Weights of a small transformer language model: rotary positions, 13178 steps.
Each number is 500 + 40 x the weight over its row's rms, rounded and kept within 0 to 999. Layers, rows and columns count from 0. Numbers have three digits each. The size before them is the row's rms in percent of the matrix's.

# layer 5 MLP up, 768x512, rms 0.121, rows 558-594, columns 128-255
103:463486468464519549508533534508482499536527438505526501509519501514541528475482582502485496493448513565493617493477544531488528492493547453536514471529538468456484556417546517502528499542537510504473522542476537498464474453496512471431499495470502438518493523559472514511487481501541451488509465464488463512499533513544515420582496539506497508476468446442510495480529532499582476522472
103:472512479500513408495460406556502524549512470453478603484483539537515523549483601511477453390538538428492516580587592475428510485531508498560519485524442562473468528519526478550537533523501476447522518531503538538535507589482539495550541474499452472512514472443507501453522526439448555471475537485463514486547436497549460504522472473483436513465513518539478529517477555587551498452504
094:536442480517479593516398467507538486492465462484444507440406403561525450457564500474485466510479461512540492450374544445584501455511476532556473497507571488460460520492449456468512594489538488396496485534443503493581445511505532431452543528532477533475473478528475470560543489477540431514443529505503462482504447464524416426437539518452481501504491498490553520477554502452455528518494
096:480493503462554474480461426498635428473572532593464418551477489503552491471517513440502523461504515526477487493483509476470490541523522457435511511490531472482483475499469487479576454488495506505535520514444527465551585525486565485494523490590475452484467416549432472555560480523510496475504462505491491600454475522485468442447533480590540530543442594582458513494509539514441501450585
090:474590471458487450521456435508470551544540422477487433535550385502474535492479508492499475520501584533434496526471557544482506562448526505506506505489522457520514501537556504436478483476480501494442538501442517519501516520507478516496492510508425476449524492448440528533517530475492512447533520483493560511541483455490522508384517523568574515497503555456495520443466534562480573480492
111:538502480487495416470533533529411490501516469468504467488507502553488509458451502430474463450490568498476474490544471448507462542476433588488508509483533467596517540479447492523439529438453519481520471506462447495545460548401490487516469414504553557480498509479528453533497467496515407506504516562489514475538462443521505584413494511545472395545480478491516529493464552443510490471494
108:482546517520451518488486561547469531491517512528558514568530506546496489456500567575541429462539434586531482502470503468497446489463518434474526497462454430497460528527511513496472497510505472489455512527500549512540467447450438502501482575593518446519482524494566437499541443461508468475481467546442437501525490499386382499478505562411502460505510426463456483538534415497508564526490
098:499506536512547434502455479551548529523497537452440570509518443417498437469523475452550543502541474495497493439544518442490554485526533430485504564536497423518528481497558509523536497569543486545503562478544521515472488578515478486567541554483491534468463486489573458517489468490536535504460496528508468508470393443543498546495479567485523493407482484515480471476434497492403587487462
101:592488579484446518493568507512466454487504464463541458484528536521459506519519545452513489485486475470510592481514462575471457517526535522478543544603481447523543464440522516455504495434575575533501502441556490432457475517539524525528522491436513560438486486506458474502538479474473475551546546485526481596495569464514444567503492522445543521491597540555535524407485485577487505427504
108:551524512455530454446574529490519496552459523489478543521489496466509477503555428504549521508485535558523475566521436473544452582479506552527518463443514506524439572475486468573529577503498560503506431523452524565471523469523468523480496474469434476467540445487454506531507505458520553506506495528450531439453530462517480532481470512464467597563515526496498499523528520450506430443400
106:516473496537508538449469583552568533451549454454543497518549426432402473517599481567479426453482548506601529473561519473498513528487506492557453487489497508460536474476504481533531547476523431453543520542510507527570487522417496454487513468512449552449488524475532486470499532496493491526470483515454435477538513467429455513506467504424555445467556482421462494475471470466493509468489
096:522510503493489482591456496563479431452509456444491361518504524564463541452514512533503470549431529474431601506521466522515497496522474541540428502539479482519526528469472560469454525498472559552464492513469514497526448411515536555544469480501481518459510486497546436463511470494533455527508541540443510514508497563461562520553424450491505540522444436571493536472506507479461496545578
098:510434511513469519563517491492445483519512521500498408525564490502480486513502410458444527489497429505466486437540551538487594509512462489424513512506542584447531499461488503493514549510419504455505540479506481530492423560509490429493492465534513461545511524501425478387487536450446529498517512515488560517551404506591529526522512486516526511545519509452521485436547488526479500462480
084:481536579504552565484509469482547562519518574568475465443489531516517478534496477533490452524467522503508459493531513481496562456533503577537489537418477576516509513488467512558542451436477522590450527427526408441475507467491516469551539562434484473495529544544525519486460475603512480493515551559480502460586561418516512496451452448486504529588476548468510522483487435551512537490565
102:447499481506552427470502533562520491465534525529552558534459459554455509519497414523486482528490475526492546497504467483461461554515436530530509462502448477441526562501481523491501442511480481516499510585491506483555490455562593516560484530481537453501505480488516499509525543510461516475481484503481538457479471536541524463510511514454494565523543570495458543542542524533528532562536
105:495499543508472498481516506548487568577512477513506515502578501513561572565470522415509519511515466435539489550523500443459547497515518477486538516492503428550520468505457500402524482495529569508530515427451497500504501528544561502496540603534478516461517519548486554482593531489515495541510433539463484569534500470504454462551474524497562411450423453534554488483443438519469450487522
101:505463453498435593526503524493591401461459559517463486470560440479538471524533461513557529502466483499564439461520502546505463445530439435558514495479523507499443502462513485520508482468466553466574490572427472454471482485487521593501460468443479446450491512549563543506498526571553501423465533523509586436499527511532576430471520531409490517471531507538500475552496528541548458448541
098:506453540492473529508554466510544584542510554537493482463523463533507443501543500479526488467497499506582552479470468467511607485489488501465524526479496487515446442459509491538497510485454525526539415485510483555568505479516503490464438481514514542466467564460545462525455497563572544446544536443472483389484472540467484532615473536493450487596439517497474478535525519398510513497595
100:564485456478495483583579448449516507559461531484508500575499518451527471473504469489452496464507464467483457521513492497520547474560567538419517540412500564522473518470572506458387499526481474482548476465564535513466492510467480440473518453493475530512537447541561479501518488491404498500484514494461522422495469547520447483545433515492427513548489561517512484507624565477440438478518
102:511492506491552428571528452585495520510547495511464523478447554480547497517520493561469455557507506424522380497562489524447496492523549488515443516494477476407509480449495534532449467503520498549462469584539471435498544473529507483492507388519501498533585415450461464514537489541471442561529533498474459435493486501540544462508450578537555510546481553474513474504472504475421467490492
118:505527393476576493516528495502565465531455513557446567482568550477506454532440451518439576476501506483536520532502538477455505504498484468482565537470514668525536515554506454488622501507520457487480542478448519509563517508498462537506492530456514497527505528504474465459462518565499516503508558462549485441522536467587502537473512505480501544507536597526538530451509461530485531491433
104:442509503512524534549511507497493468578472446533418535544533470560548528492506438499503553464489551513504503470494454554554488522476580464444514471459494451506399528481562508431506518466456474475458551461510508530482497569509487479501493490515526484572578481452538458430465523499480559511499534441503499508434562526482495552522524518479559528508539462522475565507588486505501496429454
092:523554533504502470541527561459500551500556504514568482449628569493500480487483488547493489551492475453544437546457460523551426503505531538585454508513469506509554494455504462484522455471472548506487515562471511530555505548470428468450502491554498510562552500454434508511507544517484482517498514558483480495543520578474519455419504454523531525533540544535510506489537498519473520490504
096:464501515540519437510515472524537548526523437432512564446453492582462521552530478451481528504536537505444493503530451527569539516503530519499543565499420485507491481485446498579493508520512492532506483544517495463478450420463490445536486461481487505570477582519460492474592513457458478537522493472465575533465516487605504515495464548496555485529543488557451431518557468521487529586501
097:455523441493504477551510469570505482436610531435466446458550501510497493434552480516553534560448475475481422505477506510609471523442485489504525525442505515550513458556476438455520484534491552471510549505547425483500530528444585540532457461511481469563499491583509544525434456513441526489483456466520468484483487491532534535491546458504517548472532508551533486542497501516490500483529
095:526562536445462514479522574481486536522489459431498459487518485538485521469489541517477565464548499475553534508439514581549544504493530528513494527517478488477533531569425543551544560467470483464549483531509520455467512548443465392537505487541508515519475506522482530527467427515593559524592480452584482513519513474469529568515532489479461552520546518543524489586500463429555514580549
095:554472478497571506562475539451462491467517515484520544496497554508494500512476515506534488526497474482527507565515536510552476500509548487554467482418485541495513500570479556481458503540510555595416472476476518528511541511490510441543524505456498488582489521509522485459618501459535458539470540463549479537465491537582503588460532516593435507473500545477420528462534548453495519421544
106:544493419563522431465463541589470481587574506489438481515503449500486465555456468505450470478466547480506547524510447523491472471467444529431529462496529507507472502495503508553444507420460455551532506428453488479517526387440493493501497487489488539517467497534436501493468501524411481523554481574560492433625533453508483512467481483524534543528511505486459506467416579441538533500497
106:471557499516513464474518502501532563547494439444481437515478519495502478490515531559474467452540497533532524501543529557505544507418475548517482462521476480530552458529511499488468417503509441573461478608526460507539521507434543489420540527486486543543481475587616524464398511472477476486437482476559497528548458570490459520480456463511434434474505447553529475487514508504538482569484
099:490491492537526480461504537476512500485513525531532562427557495535464508486524511499455520540491524442491513487558472459503480511412459486519499484398518515489470545536528496518532468498464481495498494497500505525596440514489509609459476492488547586477440526492513490531455505501495492496517525460452517515556543506502451488473590483479438512473480480430488556522468496504447478493470
102:557545475471485436481508498516528520461531535484544514422567494469528530518419461497503538537394494559492507487510471565550489473505438512497545499448536469444503590477533523483488527435496531417453448550551523534473498560503557479505513536485487385475436516540461480497433457467528567546471478475506565560409514524488439486483572440483538512499529542503532556522454470565532499462479
092:450545476565516433516562517472479475494521537503520451480595482565520483511502472537524402535500509480516477549478470473490490492545481483505486503519464454557478414488547531476596494608493516421494420498442598591451527499502513506513481541491574488501512492510484515481523497470514496575480510547473571528531470519553464466597456487466558525470496479561504465508464504514484492490485
092:582512511504549532583526456438528479436417441543578487502523509453401519531536455502532474542487518549506494496515481466515497598455453457494547518494522500525510505514525498469473441591521490581514527477514469426486465487491416505489453501453510551407514478489471558493551548505484500501504487523514540505551425530528471457534408573495570472499564523612563531415517399507532558498445
100:444532519456497546458504488527499488470480542500506479479480459499494462544431449456454493460408455463440544515502554592565533497437507483462524521507524477522559558496562531513602591483460421522511502512511465422526462523455492530487509547588467504467457609515527510550474513458468530509474457529438457492489562502446527423529547527470472533618452527449449525465560489520500476497465
096:543493483519492465473481546555494500531462493468502518497512534507453554425544476461445489553448536513454494393551548489430430431485450480452480534451485473520552482549461515477477504506502487558453528582435542541487526480513465423451516525500460517533491516521415467462493538477483508475511523439499475522415491471572500567443521522503444520416516480511479459452471480529440496494486
105:513499475455467481465513439473489471482499560516487453499547524530500465503577524446501568462464529424488449505517560498463590568500479506436489511486516589503550485573545461533551461538524567600514437480500531541493581556526507529530503498461532512515531537510559437512527493508468466481451552506562428528508453449541503594509470499494517452528521492490428526555538439507492498461394
095:462502538543488555536493544473522519478491461490467488560460584518479538437532496475499449516573537474495493477515430465546494495590520529527471502520510499476472476497565497519530564510424594566480582548524475492501410501482486465485560497457494560539451521487428553506573522535514476513419553557450504534472495452541583466530507571497465496456489421439533555457500542509490530507492
# layer 5 MLP down (transposed), 768x512, rms 0.0904, rows 558-593, columns 128-255
101:442427547416476524447519521560551471527526578567449481527559509454515510473589553571523496516477520578499539556503455542517535508569473472468616552506619464510490493443512495519475479534528497502495527453491496460451465583504494487491476491482507543514435529502463465610462460541441432468435464545550495509527488556524528502463478534545516491513505522471524515538483454454541462467521
100:481460522455538456465465523505504544487577540539535540464541499475505463497526536500485414467507545495505492536515545406453555529516465520520416513493518482519480507523531494503564527482566472463499488492489469565438512558500492511491524507426425514473488436442535521505486483461513471479495480587530500482523468506553495471500447519499502488462445541522490485497468481518497493457450
093:530521543427570445533481470419424522552486512477476481485562481491559541473433416475456507499472488412524428484554550472483469469414513517481516490450429487546450489496450511442527564422482462550475499437515508511484484478454438526578542510466485455476496510562488503466492435456496449563490431402468530453488478462520587465563504515514560533531431518518528497524531461487486474481544
096:501482513529436504460532491529547524505519546557448458486530511406432520463460473470507540466513502506442470561488504492385504544541483465470494427544506511421489518608574570494573575473492526548549541562461512476483482488496463519536474535453535491544497451537471431506522456547527466490515538526491429568513527493490490541464496496467518454428511515499504537467549541540499577531445
092:496513532523487474466513533488465478471482520548493392485491379486458505505447508497505504469532429479536491503477474480426606502548411499498517517511498545485437589498520486491521472567513486465496504430470462483503538504499410492496534460474513502506558548485478427554500415499478511580464526547494509483532533505526508524376520486497536511430437457496468475495509563476497451511455
106:461504513523501527539503471513547497470538498514532542566466562512503544447452504532447484503438538522414546431527439499530440535514503457563447456540509451561473547522464493490517474495424478508552523551488535494536622527484531489469468396444521475518499522448487521427461543462473430436477485544527534475475431473472537450485477525491467509581480501527492471493442489422432500464433
105:479509481491542466478517488512500467449507468512489522511486597548512526505543477404419550514545514471525414571481469492591550535575480505463536506548467545503489498520496451514543560522497526526495512483486479462450517554544526473564513522437538460503491543507452561490465515505532520595482547417483445506506483477509504537388480517578534465518512563438527492521527527522464497504464
100:396514511519453527465449532487498518487479490465513451520442532474445562506464543460397575408551546507511453530481489533520557535464450515562482511464483491474585541541522528542462537441487541563490491537448464533513415456481531492506572550595500581480514509473503536512500548444535533554452526533506508487554500369507493559482542509479508476436512533567463533479511463533450498448453
103:502456509480455452484456518568527481514467510493482506540494472539519491438499506484590475456486572523526567491562542509546525456549455508535503463475493469501454526509364534539486559529508608506470561528488515479506467458469515454560580567540493545518511520479445571537571543505493471465471458466468501409486554530522464484554537522500528513447464467447509523510492525565478523481554
103:418514451482593523462522469534528511493546536484543505503499615490551509468467550539476447490490586552481497500531496515517520506502472433550563511419518507470486489496571471526482533501497494505536508502477439490488496525520559540543521494536435442514540513526552436500525480485468494529488485524492524458478480444492511496545515550494527526550527544505417414527483516457547516493463
103:484539462482531510454498548541447467505528509469459500524541565486458594454549536507539478482509523459489490509441470571488458556426468517496485516474495502546498477419458537449535499483527405419562434534451502485514442579457450478468508522564558530446499466434532467534518475550436474552518462568521479527477494491531558570541509483451539537548497557409482473470462452481516557527512
098:459446465492499492503464534532496565531539611443482597476412481511428525559512509554487505501439491462414482565559521538486491477515491486416543475478479425536445586457541489500539454474527491449544462504519575439487496475458567479529505521485474515485465442512475563491548469467446484583476494500487447558462535486493462438405494490478472501520434501460536512498530524543542479447485
102:555518506482513574476530506499491418473460501586490496454597523473422484501429430505485610542484512525463535492500575487520531531489489473423493423552471513423485518471511508542436462501447502607501550450538491476486493491486507492506462472501459500502545545485455484449482502547481536532473549516531448477546428560511487497583499505521478506597513594546506493551496472537445491473472
082:519589423430471567470476440517493522520526548499458476493431506457479497525389506571501500454447461495408499433464510463495524486439502576518468548523546501510476478533531462485458488509543502475518484472530487568483503483611524548501440483505522483560471463451552468515535559553524512427531437557439494448484519442538511514566458529470547469470523480557523428492589472524516512452461
103:472511524550556463506436533520549567551516465465565559523520531430478503508506501529523510518458532567504546560475510472415504524512482487551544496503542534547487552518503444582520433475509475514552573490452517541600456458471494500534419462506528434495545463510564506456513468528449482491479546500482544489539536486491495543519586563557450511522514549475524447462531513481550559496445
100:490530558411463503503482491524511421520446465460549520427545497527532498489454554494397441457469511425489586485443537475543524499486484469452520481548531451464510479462425454496518478517569556473486558493515475485524526510594527566557481570535574471488551486575492426527540555488410509517532529485508454508529562374494530528499441545500451481533495511557447498469519433534511496454389
099:449507569542455512454551467463474481545626551556479564494447462456551559583514483556505541450537496479516562481514531447496509487498518521450465520496411449488530503453383501547529545439454562520509570595556498461469545505470429495503465519556524552509486469430544453551540481559503488505443505468530529520458518446539470456536528538451514519560469521486514552427488512508493542453489
102:512475505552456544530524514549475561522511500494465506465483515508460490541524502492526546503501483451537561562489609511548566499487551504517506535540494579478468482467511514458488618488490539468555578489452567533567585449464537501491437489554477505492536605500540481526499558526466530513578481495529492507480500521509505506462552542479444509521439470432479510573497562428501486422556
097:463493542464484533459524528443478471467462580416460516470460506425524487486476470414435516408486454381447573486581573535517544468460433547363489501502479540478557481498520461474495491440539454567531462512484555452481536565524468567544489516551418482510537460505495502496538472484553447585497471525468580506538471504506466482516533475514474500514471520506520481454529504469544570515461
102:485453589521469489547475532512539496567463400490459478491483500487522553483475527432582463564536455390542516506531539461486459501531507414477533587503547498554504497466482543517508469506515478424485553471460412462470477379540485514413514471482527499493470573491458599556566507449518521503549517498513456498422480503533511478548533517496478472498508551535534522508484489533435493459491
108:491495556523486418532425593518464463461629505522524467486484516512439471539548507481517546535449509509577507455484511474525525473541462521492511502482434531421462517497571480536487487489521495472466474544477522487462499513498506482476485477471457490519488496480531496491525498450492544454412491530520407472555525492537491534543581480499492482553502545450570482491413510522506502538474
103:506453489529463607508489602460436480516495482493466523551490513547516470503551473501466551518462543522457462435488513510533458520544402471483489452498519511456434405433532485494539546464484501546507473538523480559413436463471469531558489527507524491478562520489535543528520507498508524457475492542500579501510567506504522494510501491525401524534458528474528537463510531414472505478449
094:570577530477416514541562522510555454506520479527445491472445523479467485480469438528494475505480493453498512491606532469510522468470506497509472515464466458498501561443586379517482527483517472544471463425438415460447542564495533527479487502505493487487562529440503507446510546441481506513481487481564499431485530447511521499486573524575499496429573456520491534508514489530521575435527
100:447501448505508544489402533491456454523498503506637516531519549453453523606537466542525470473533438474473453525604445531526405496537511475441470531424484467505429459478446486566461527493441435470490537534554504489502541490449478484474455511450543550540503578525490493457508482480517558567436533486467551437512500486534530486414471472470516478446471516500482509443497517421462459453563
096:537444525495500469536472377560433570496565458401492495570507499495526538477425504457542481476512454526494483491423556536489507483437588484414498566514519494513477513490508482466564564561553466519540498523504484474481483543490546525509520504542511449456524425450529466509457518485511483469512510522435498490470473519543524471473481540483497452519475503478534489463492540567551430442450
094:486521495432490457521544510537461506508503476531470447440447521466558558486434550438464459523549503474503484487437551441496466465433496524505570472508462460485396486520435515489496537499519553463499456492503479468520541444491500481581495480582511524455458551488465496439432511515534510582552507480508497489448494501490517592451493479460536472549454481505549501484513458504525554505484
098:500506436461549405518516486472502436538502513490506581489479505445503535478508536512447499464525524530509483499418540521540520590483538548521458482517500489498477513485477555547491453518563441485464433584505459515546523508503524490440541522433511490545473487545499428522601509496528490547520534452520558503514432519524554546507543485516460566529585551497479539454428498550546598484514
100:530467510519495473515497504458460476534440422455540501511440387528518496569488491454484487427477483459536484495475523489503478505446522503438545558495467489503483455527429498487534483503521524573477531541489470450467470417476453492617499474549461499525560416487443507441491487515544473525464577522520474524509527493550544426481578498546525486559451496515542564481509455479477467470457
101:572506458525540487491432512510508505478486483471521500401554460471462500540534480466466502498529507600461499486541538466434516515487544568471544513531529527509594533610507528569475491512526504424469552473452493578434531531497451485463551495469536551608440583522523519449458527522489528436476518474456495540505483537585501519452534554557468574500496445545487459487498497495513445465492
101:511573494484410525453446575569505581545420509528537511511474467509563479442576486455467471562494485521524492436519453525568474441369470480516499486468530516449513521519505479574481500468499475461478467550512463489496466437551496556472452548468552481470534570450488485443527521534519470469473463539510513469480501522519546514498595517531533463495555480484536453537437534505516509547514
101:500585492453507495547511506429470492484531451446544558467550443546466459566526505436504471440408453536532483557507513553433550529522500479529491437486532473486509507490419544574522544516461474485463515567507497478543504516465508460507539587446552415496550518447509418455511472524497536462528466527507467518408462570535446577509518482505494525484485504465550479476463473519521492511503
095:517503492498468538431509453419451548489453496536565566532551541472506496522528522582482511481498490464501512518485507500489522532509511515515521467544519492464502407528514521531572469500500500447524449523432502539482509584521462511527482547443456500480503488441510504444523518476530521512491484521497591506524527515470475477549529470495489489454481484570475453564501495564541498500486
095:476545539493510536482526550426559532402423512534493458508498477495505529462536477491480526448483530492474503494500490463504479471489480436488505491531520513480531540458470641497546491509584410496482583449515456538476523483480508531574497507478513432544490595539478492532530493521474464486528510554485527485489457493496487521496501502496489620535503444552529506454460545528460448564457
103:445449505426524496462546515560553488520473504511492485475463457498557455506495524490517497532497438541484509530497466503483514560441454549493501525505511549519539518490548452509590351466498493583544439497488477466458472438402554451413504549523547499481541585463472490482401568472455548469527497508521461476520477459466477484529468469602503530519480542536470448469616500520533462532531
099:457466426501602479531535445503484480427478557532457510458438541462579529492499444468524467438517503562507582465523483532603516521437446522453491478555505464512499526486528561468499500537443492448464455437488516563430427519462545488536574510472510552467533495555507499405474486485529559510562557520452494495524511459551448471526511521463539454470501511527471476603538522542464504527515
108:454489469427508468437588503492441519455495549540440502486511472475483481453501560590523540480581452446511503555478457507444531465542488534484511481466545517488514491543535470465432485548575513520570597524523547428487562459477522501542473471482454538462546492557528502546553463502487535526471552474528515520437550516576517474525414516487487460379575543449540520490456520533472447414509
# layer 5 MLP gate, 768x512, rms 0.112, rows 559-594, columns 128-255
104:498462537577454529537540544530491473483465491500461464513581557468501517493460459466521595486477476558417514509512535484436460503507517470490426577518480567502426497556554491510575439517451521503450482515552456512525527521463443488469539397521486469463510429434485470524480521464514483491542477487541513499483576499488441583466447505455606512533487481525580520566409529496480537538507
096:581567519543509535554518435484499508566481494552485475543459504589466477493485514543536558491491564521474465489528467493514476510524541547516513537440459509472533477444496554492468605518419506527571653476511475435533534491452517527487540438521582454466512459491452515518498500469544498419497490533565492523514497459459609518547503479471483510619538541485516477509541484554479493510494
098:393552483494464500479525494558508470518475548423453580518513481476502516427489524519564510494505494549537445493491467496459471540504473509435484472501480484432549505510527526513507579493494476541499443461529490554453500479487435485534487516481451504509462557512460499501426483511465449400423474496438450450534479564483484495514467488456482537457568440560476466577490457527456482404490
093:453502478458484503487425417552513528488488436545469585547489559534569450646533522472537521512483488566530490506592508462486511494461491485541495528512469503568494428457485562532485459497494457491503487496439549465473518507537505545488434514544534507463464546461487544477499511490441499524548476528533512420586508450484440467425531535474490468496560554431528481505503494493553534598481
103:501489510539529450467450493583526488433468429492540433472504455475534452539498516464472450549536518551499487445458493583488500426487521536506505529444517529493543479524536543444515473447535460470579532474518480520549434513521569435538525452474522509594522512521459469455513457485488505555480472505522484493510549498564498513432417456486537546564506469525560470566454439556499441481502
104:452527425482531573585552538507527562544501504517524506445557546513528553437503498552550490516524460511564529445528506518510541461438550511453471538504499547530471492470488533563498493548412521484467531535507480561514444473518483552587491485461490454511523477516525582490458508518448469532484513543416541389501502489441459515482552472451471447491496470506504601550471501547545535508486
098:436487513437578513433535516429475518490473519470510519471443403502535474497463474454451508494444523554544518424464453453486536474453517475524517422526510579475544481496493471492458500486499474489478536464513443565418479519556523501486460497510524554465513500499484556445515534466500447441566547472463458570444453487474447463523471531527512467474503501528512465516524460536583479536512
101:475490518479423464499517514518539451479455501465480471482535539465510446458538444457529478535527477438421534480506523513571486476535450562511534517507487499454587436523423470498562447436486519403519562490469602581478508493500510492539519506488486493530518522539487458498477476436542527510545542533461532562507582520394489518482493469446558477466591521503491505467470500450543562445505
105:465482498498483439501451472517493473511492489522529593500515467509494493530474551441490527437508446493589472502535500515417487477442569597479447545517527540459437536446513531486441520422503443518470451503451609509492496507498473469535522535480508527446485495461502597512550473523462445481509510526504481542590492515543516480411497503534477492453512502526500559482568483464513510447480
099:454490515489528475525494473481562527506473505510542480557494510536486548445472513499539544496454528507513497529449521484572561414560549512472480497500494572485502593505511453503400491548469487486494554445478528411506541532510472548561644511541510555557487476527513563497439554405489530510501483521470518545518501492506489520455516484483444460522479482507494498484456451550429514406542
099:487572527540510482489536501552416514480491501459479588530530434497516496511493500490503497465503448406558504504466418444506433468439462497527529492554518516474544561477470558513465473405480478505456484461500533485439488516520441454497409543469528503463519519510467526547480493532514494452561506514502416518499588489461456487502510507505516542510503517536516531527535576515564542503501
102:539494496509530545482500543538445471501438460505483526470478493392501506448451519510542507473561502478562432464563482384526503500442460532522510501552533482507486481512412503456474465543509528482572499487514489536587408515460436480543551496537501557473543474536514509495491530579450424603517475552500483489555491609508547492539549515480487530495578480518502462495575444452595490418474
087:471484465468480573503448501525552467421507557519453462433605449497518482410514497536477497511481526536522479599493504488488519551527496409461476534495525486549489507441536531533513525506380525527412491509493530405523566509472494445539471482438506468504472384467559515516495476530498475522592495500554439446476561454493461546500523559519523563499485503501541452539465470470493478564483
101:453462495467508476564493517545514457501520556525526532510509388501545488460496516448588533514540525427497446551547503454449459582568493548488510458550503508515475528523494573495504460481490495516506485484504483515534563529522489506484453539473520556521453523490500514453419453457428498513477528534489498511555504519505458504452538437530502543547481523504470464428565559503507530497545
106:538500422493557493502483509484511487443474514440407526596515516461400515482513529560480488512462582530523541471470470469525469510507544531479481563495500555495441509456512516487440479467458525469512552557467399492565531457438480625484517441450499478486457487465545514555471493527528469529469544520445546462523573528444534555513513474528525506490525541457545520503508544515478556530539
095:464566493440436494510481491463520581410542491546515519533595416490506568503471541477484470450497537445550516490539493498547454462528539518462503530520547539476517513489486524503559486498487496457529555461545438544499483560456504541518492554456534474485442478453504545480504515477421510501469558475506453516540480451547583499558502502465537470452497545423445586458438555486501464542493
099:520514478511510537502476472518468523549487511484462482521560508510431492454524537530558530479514498490430511467548577512500501451495520515468560574591510546491477437524470459426514593520522553477575525571527551522528518406451498479500532554574479450504563507511500440510471527574558628528568488450515567520454441514475486512588510522551520511416562531502576509499487422489550543496471
099:585476500481515503481513506505547496462596513527499484478547479436476529467552502553532465541485461485469509591482466499468506537535481500555505488525489565497495539503454483528550487473493500471477488551510446512527470473516433488561436545480500506511553495486478434476595460479525454536551445500469514522524486530435580487520529492474539527499546478552481503571499422545568499537511
104:431500487538490493496454494493458505533526576430409480462490501508520449514488496489502498523526507532586489510542453543488500427503501454496497520526509491467466515455509557490518462497564513513490462499515494500554437563534553567535495448534408551559499547508492553519520485478507556571515511560502541448526458461500508500558568525498522408504505451508501438551538478506554528509450
104:523556425521511452493558511467406453429533522558461503502512458574492535498452486510563486505461534388519523514486448471543538523521540560471433440419469481465504449500496472501464531468466589498522457537533514536526467545512524445491551544460504535520525482567562548475526478543530534549487517559545472504575500469509473478563416510543503469494490499466488481535490447480511483488507
102:470489485451585510526544481500537381483504541484466471517470548495488606434566502483541509516486562511505448475500453478459452536558454539482526556554526499491510400521462500521542504452398470526446554450486490451495493448497481528501546465544494506541493551437509529506494491448540470503509538481447502458511589543487484500488492546463478375469579556580541497614478491448536470565510
096:486498482463522513514434524489462507496512544452552547594617556485476476525507517481487533481504510500574505523515449493455531486452449519417501429442407521546535573476475475464479428426556479499500513466519491525486481453504522446529455459546553476443418447388510456460458487519452542480521499530539476559545489509463556505469496476525427531537509495472456514493506489523474541500450
100:479590574540534473584496525501464441528485496466507549567522428526551527538461522505487498517472524567488448506547500493541507501458423542486540552471512515539466515474454514556490448462479441446522431618543485503546466480501457479496466447464510550514533507539539426470506525502515494466507456406556490572496479508547518483473532576454517475495527471452503457458456497553448485565566
092:542535533468524491489543580491535502504509525516505569511577494549515520494367491505505575472465479522519485485532512513495499449484482467495552484469527473481489447543509513524427531528453459506505492571516473533419441530475465539506541496513456565541533389517519489501533552529425514521562568495475481553497509457536509487596551467480469533490473536505498459495496527547497577469441
100:479616466485447468474450531473409501454572500559473514464470560503497489461477428515531516489456546458462443476495495457488462474420529518480491464512474480540444466472501518457520557476573542525522470486477491496531483441506495531496451523519542492452526460470454476465506510451455481540463582465541548497551553531515451498531577481456533474506530480490458572594513537514430505551499
097:517520540560442543479548441581454484483457478510448462506515507520526399467474474460495430562526470444463492480540476520459500459490487534539521471519531437494595500550547546511499481457458469512514455426493525515474460536476514505522441479649456457456526526468546455459436506465455518522491437469469498514453506554504521497481533522502545450427478432525535470509505461605489491539514
105:507506544540517472491521498447456509450483518505452557484505470605533496552490558538495539538489577526478463571525438523498560504520544517474529512421446516487505447475474470488496497513527478479501532464507514475498483439464428475492476429518534520445508458554518500458501486546468510527590447555496530591503518505426513491445486600495545519440543394494444509539513495493541526487499
103:461511476486527516492484488491506498528548465492515507528541533493481472492500378512481463468572568474512503498524491476496523537491496458518486470438510550565493508502540538491477488442557500435489501547509528537460431500454498513455602435487439494510532517501578541524504465505558540485509514445536445491488502436518496505516444444567519489493561528395482464501488539544591487492506
101:445470492464488484541506425497510458461533465443402464519514556497507469587451464492513490467507510577500486465438523532482517492532502450500450522538511552479527505604488566423529493478519538487460552499424439491517401539502500460528505517574481549566552471519448623503513544464424496452530530517527454520518514526477479538460443473477473483473520545542500450491516486500464508520524
105:512490457485495508501537570489465468531431494514479515573534511488496517437473483484558497519478596520542492461426542491564491495463513494478563413515489529518557523458462505553474430521464558480560497521512458516496535420486475482562485484529537482491495471538531553473529490432492507483465446506465469502551512452515441486455474508464394508449515505476571542456476457615495497466472
096:442507483474510454543526473410473474494514520515615539544511499467455455489450499525470469503459470494485494561452495512465535477483433468508499498502504478515459422520506537549530487518600524484512504513550474516521454514487498537505494565484518465502601533511454492447573504499516517536491481496566517482521503555500541511448474446491486552495517527497480483562480474534437523431501
093:533459579507483430552483443481498485489486543497485508404510434493479487543442532537486456522502547504523519519510475509568554508508484465464507614437497479510550545509434503412440570496509530442507554513494533446525476474460491455519540496532556453580513515473428587484519556573519505494447452524487490514548537507537477557479460517565462543520528442517435466521485460469517479482537
105:464438444466572475492534448546465514499518548505544477503493489581455468534471442461503480501499452491474508545470500457468521543531505543466451467476470453499486604511535537526519479510479523489492545480523479459551474511515446474498515556523545494482475522528522495484418499475502519476471505483491485544584468486529539446501532475508498464485508508506485435528427519468505496486554
098:542418510540480454528525568465513494544506472494550586490511460510536522483494541442463475563489510537561499518491510488520529485522477529538489533563534430565469469563483428533498515520519535532484518539495495467517483526529580539554507451569475520487546559471458474489540520568458514545547522528521525482533581437556550480449487528517444437489495534535420466513502539452540569528454
101:501500485507373499433498419596457488515497541536498452583544476392486537452395467495521514477510503472459486479527429419452484493499523486486453498506469508500465481533522470465502486488477570515480543513528499466498585533518464500480492493525431432556500540563480495467448482483503503576523568510451598457505510489510553503517469489555487486447533521507443566534489498510521431541493
088:455462549490464540501549506512531456513456448566476491503403429487507576558456515473509481470539473578500512478521495485478513449467518500491504531538489519450478538566434457530431509497540452491521513549554513554502543523532489486537508499576452455490525467565442487483467535548477555489600478498410555586479504454479484497530515475534497498503510559435481504592414567529490543466421